config.yaml
n_layer: 15
d_model: 512
n_head: 4
n_kv_head: 4
head_dim: 128
d_mlp: 1024
vocab_size: 8192
activation: "swiglu"
norm: "rmsnorm"
norm_place: "pre"
norm_eps: 1e-05
positions: "rope"
rope_base: 1020.0
rope_fraction: 0.5
qk_norm: true
attn_scale: 0.123
bias: "none"
tie_embeddings: "early"
parallel_block: false
extras: ["shifted keys", "normalized values", "value embeddings", "hashed n-gram embeddings", "an embedding shortcut", "capped logits"]
init: "uniform"
init_std_qkv: 0.0281
init_std_o: 0.0
init_std_up: 0.0281
init_std_down: 0.0
optimizer: "adamw"
lr: 0.000848
beta1: 0.9
beta2: 0.99
weight_decay: 0.26
lr_head: 0.0105
warmup_steps: 355
schedule: "cos"
final_lr_fraction: 0.0
batch_tokens: [65536, 131072, 262144, 524288]
seq_len: 1024
doc_mask: true
train_tokens: 822000000
steps: 4291
dataset: "wikipedia_en"
Each number is 500 + 40 x the weight over its row's rms, rounded and kept within 0 to 999. Layers, rows and columns count from 0. Numbers have three digits each. The size before them is the row's rms in percent of the matrix's.

# layer 9 attention key, 512x512, rms 0.0431, rows 399-440, columns 288-319
084:448516406502521553474497518493518500493533409604429448409486471497607513498453388545512499524476
110:516501553449479486527423477433531530516557484482535442473487512476558461511444508523476510495419
093:497537472502499528499483454484486506497558407534462497470411526530500494531572469369520556419481
102:543482485495468493521482509495510523589480415475469499493503501491493522525494501489479530519471
089:473517449560474546464543541499464486467529491494443444432513457493575488485480432545543474500562
084:541538426553535515494450488568502493505514501481430465523474459494553533480498447443512474449518
104:509534503524500487415582498541458530439477533524520503425512448480473493470479477563490481500509
093:559495464492438481537512444505572508605437529491520565515532532462530470531444380454553515520458
104:512434517449482506627590435480485556498484505441552514474523550560504482587453585484497429521480
079:507536464477539529514501520525480512521482480413439484446464563572602474475455447428593494520539
078:501452526484496506551459533471533516545528496473490545539462485529504482550548509499462482519455
127:520533436536544474425547494553511471477526492512459475478516438472566514531490436432493517472536
111:468513460442493456457448528500547456481470435594536469522520514431447540437501487454461496509539
103:469506508451458501470462445557462490517489515461462460469523400446547480560489527464496485482443
085:486496539512499486552479512400489468508539529492491504585514540523512474486517568561475519548497
092:473421534541445391441484507475516506515466467542561514550463555491528445477541506498485482508514
108:493553422517466539444516465500481492463493487515527453433540469475583510483483481541568584476483
092:476481471441445553507517459513528491428561491451468565502521445466496493439515510543484490545471
090:578468498394534481492556468553469527472472523435506580530474477485456472566486405543468468525454
084:504491517462513497489512471497487478499480556482505431507466455564477471479523531507436501546483
097:512502497551522495419482585498499511507442515501502453567454477559493520490535423488497482373468
102:504435517496584486527507489560483464465454435506527501547577498456491520509493486523499506484503
100:517484496495512443445464520449487458501512462575528472516489460447445546541547536514483475461515
096:446507538486448486505477472497530516513464555471531509476585521467487486501386491545529520519436
106:562523518439488497449502485523451518562481409510574480464475552506516512489494489505510506553557
104:508493506498473499473500549535545542582502502450491482524558522463438466533541573523539527586486
094:492446481532539432497559460532456489437447545525512524453478431596506429547557493489451492535494
100:507501480510457494504511500539525487476469506490388553438438443505594505490492431523512488476546
100:593493534534551540539468532456542523568530445459514589518531506500472495527445557497540517539492
097:536482520477513489512481557461452528534467471469563507506452508462493491542491508484448521475555
108:511489450579481524560541468546571499523496515487492476553523502432577513479469412541519478465574
095:439495488499508482473514436550478469375510470524449497448469485577499508444530481508532525534510
112:495530529499498540494528521542548542590528491429516541582528536472461518500485509475538478481519
108:482531526516512469488498455486481459475511478512443496524479505482473559514527508456540545493529
101:526519510481530489477438490511576498550454543523486526594485557445469449580503534514557399496486
100:534523487515544487415453482518567483567477499487521429543433577368475453480540496479481511489486
095:544455549449482512546482514484473534561476503443501510508458566515524506528470510522515464503496
099:491544494513514467469495479546590520520492546484586459637451603431476475513503522455472482533516
097:490536530491470495583559603509484537510581535482438457428512466553591519498388422441526476455522
101:506431508506520488472468549501504530532470510471569456533488511530438503478548504587496520456459
105:484506516461499523568527486536484491486471472514406560515459496467506544406498487501451452409540
103:545450481524480524495484483464518513604514520483575526509469544427506506469449524563453513515536
# layer 9 attention query, 512x512, rms 0.0435, rows 400-440, columns 288-319
095:562487485537550465517492501491570523427520522481501485512502488471542485521582538506437494561501
104:489491500591524435470444494486500402432464517483432487530487447523449523557527467469507442564528
101:555429380471456524463539512494536451481497548515475452474542423494516458455443518439472553594499
126:555481525526505486465503475525468501511450396532468458555477457492493501489448480439563445536516
107:524519469525450445479488471523502444421464497529470501507455488502460498532540467474553477517551
098:472515561582531486458509500487439486405516479564471494490473425527490486547509512507496414439465
094:510468480470501571542557497533497516492550499426477506472540500545475478458525453484505511484493
097:467534496515446547532481492528430535527587520498516527490501495495554576494512466464495572475495
115:533444554519504484500485539503483463429563442535399527603489467498495486506520467440560449449558
122:501485472511497563523576564445509518529525478516531453438505509530532502454478550504479586490479
106:524602495487453530479544480480464505445574517573480428568517456474454471609513600435463544462522
103:500470445521502558517509500520505457543493525524525546535474539475582483484438503513478553627538
104:494460487426449547474487502519513501487476434554578439542544448511521483509474492510492484546487
115:515450537515568521473446552503506508486546517505490416460555490586460520476555497431482463513479
102:514494468572534467515508535505536507470457554527570432499472489519465528430476499519479517514479
097:480524501519501513455523519483425529543455457564531541484496495456507521509461512580536536561481
091:546471488529495421461448498452522488544453485542554517497425494529532534525497546504475434487501
101:478524522514484520481463438449509459477524493540513562439475446464430428562494578504526478438502
096:560472482604503560499508513521543521508490443536503572516547471542468445547492481461409551512545
101:483513466533503468461573507495556534527474531458511462497578538520446522420505475528529505521502
099:507539542460446497513482426474464490566523491515471613502489522491534377549497503480501523500494
095:543556427486473453520471461511490507507531528472460448505420527478541450530581489470479487501496
099:497479566520554448462405507443543461471495478495500456501477581501482477469556579494494535488503
095:557447457473547497557510491585516533531503457445527505540535498474519505512497517539514536430499
097:507447509575430549490422542473555426433530506544494469515549509558474520566489466478517449593510
098:530568517491511558497529457553475430513515481545462433543516506466532403490498477500539469527504
092:525509544495505479540519432530481498496501480480507553508470527494476448517485434511439508471545
107:506484447558490444507476552482589547436544529498591367479475533529517512506586542470471521459461
104:497538497545494463532465561475538538486543581446505520475526457555504499486492558492475478541471
094:532525531427513528517479482528512562539515530464514564480450501537483478508484573467476436479503
117:479490515515415498527455433490508462439508457568473532473468502525471448504523452507526491506581
108:483498452523504555520570528503502587571528514481503498432503488513577522501542535452464562500460
090:473489474514519488474399554537509449484447525477505542540488589476454489529542491530531465512538
107:474527515450493543513507557515476522511492431500475484438489511520502475424516511463524579545519
113:499523494511501515510520500548533507546410569413545468464501504452486493493525505502559518531457
099:519461588465531532529541511474510547524602498485562458474502455532589505388457497444520541467514
122:448545569459544538524564459521465605549501541425504540392537527494477476493498511494496597501480
105:496477544507450510470532561530512495542546492574466474523527462526542542474452463441522495449477
118:515499528480526584529547494553536496566455529430598516477503524490505496466482508506568529532452
101:560485428460459601501546478528548522541543559456588519478561471453559494529482518462579489499479
118:470499462464512533522521500515478529570502550455565505446520560524488539465492533458540529521457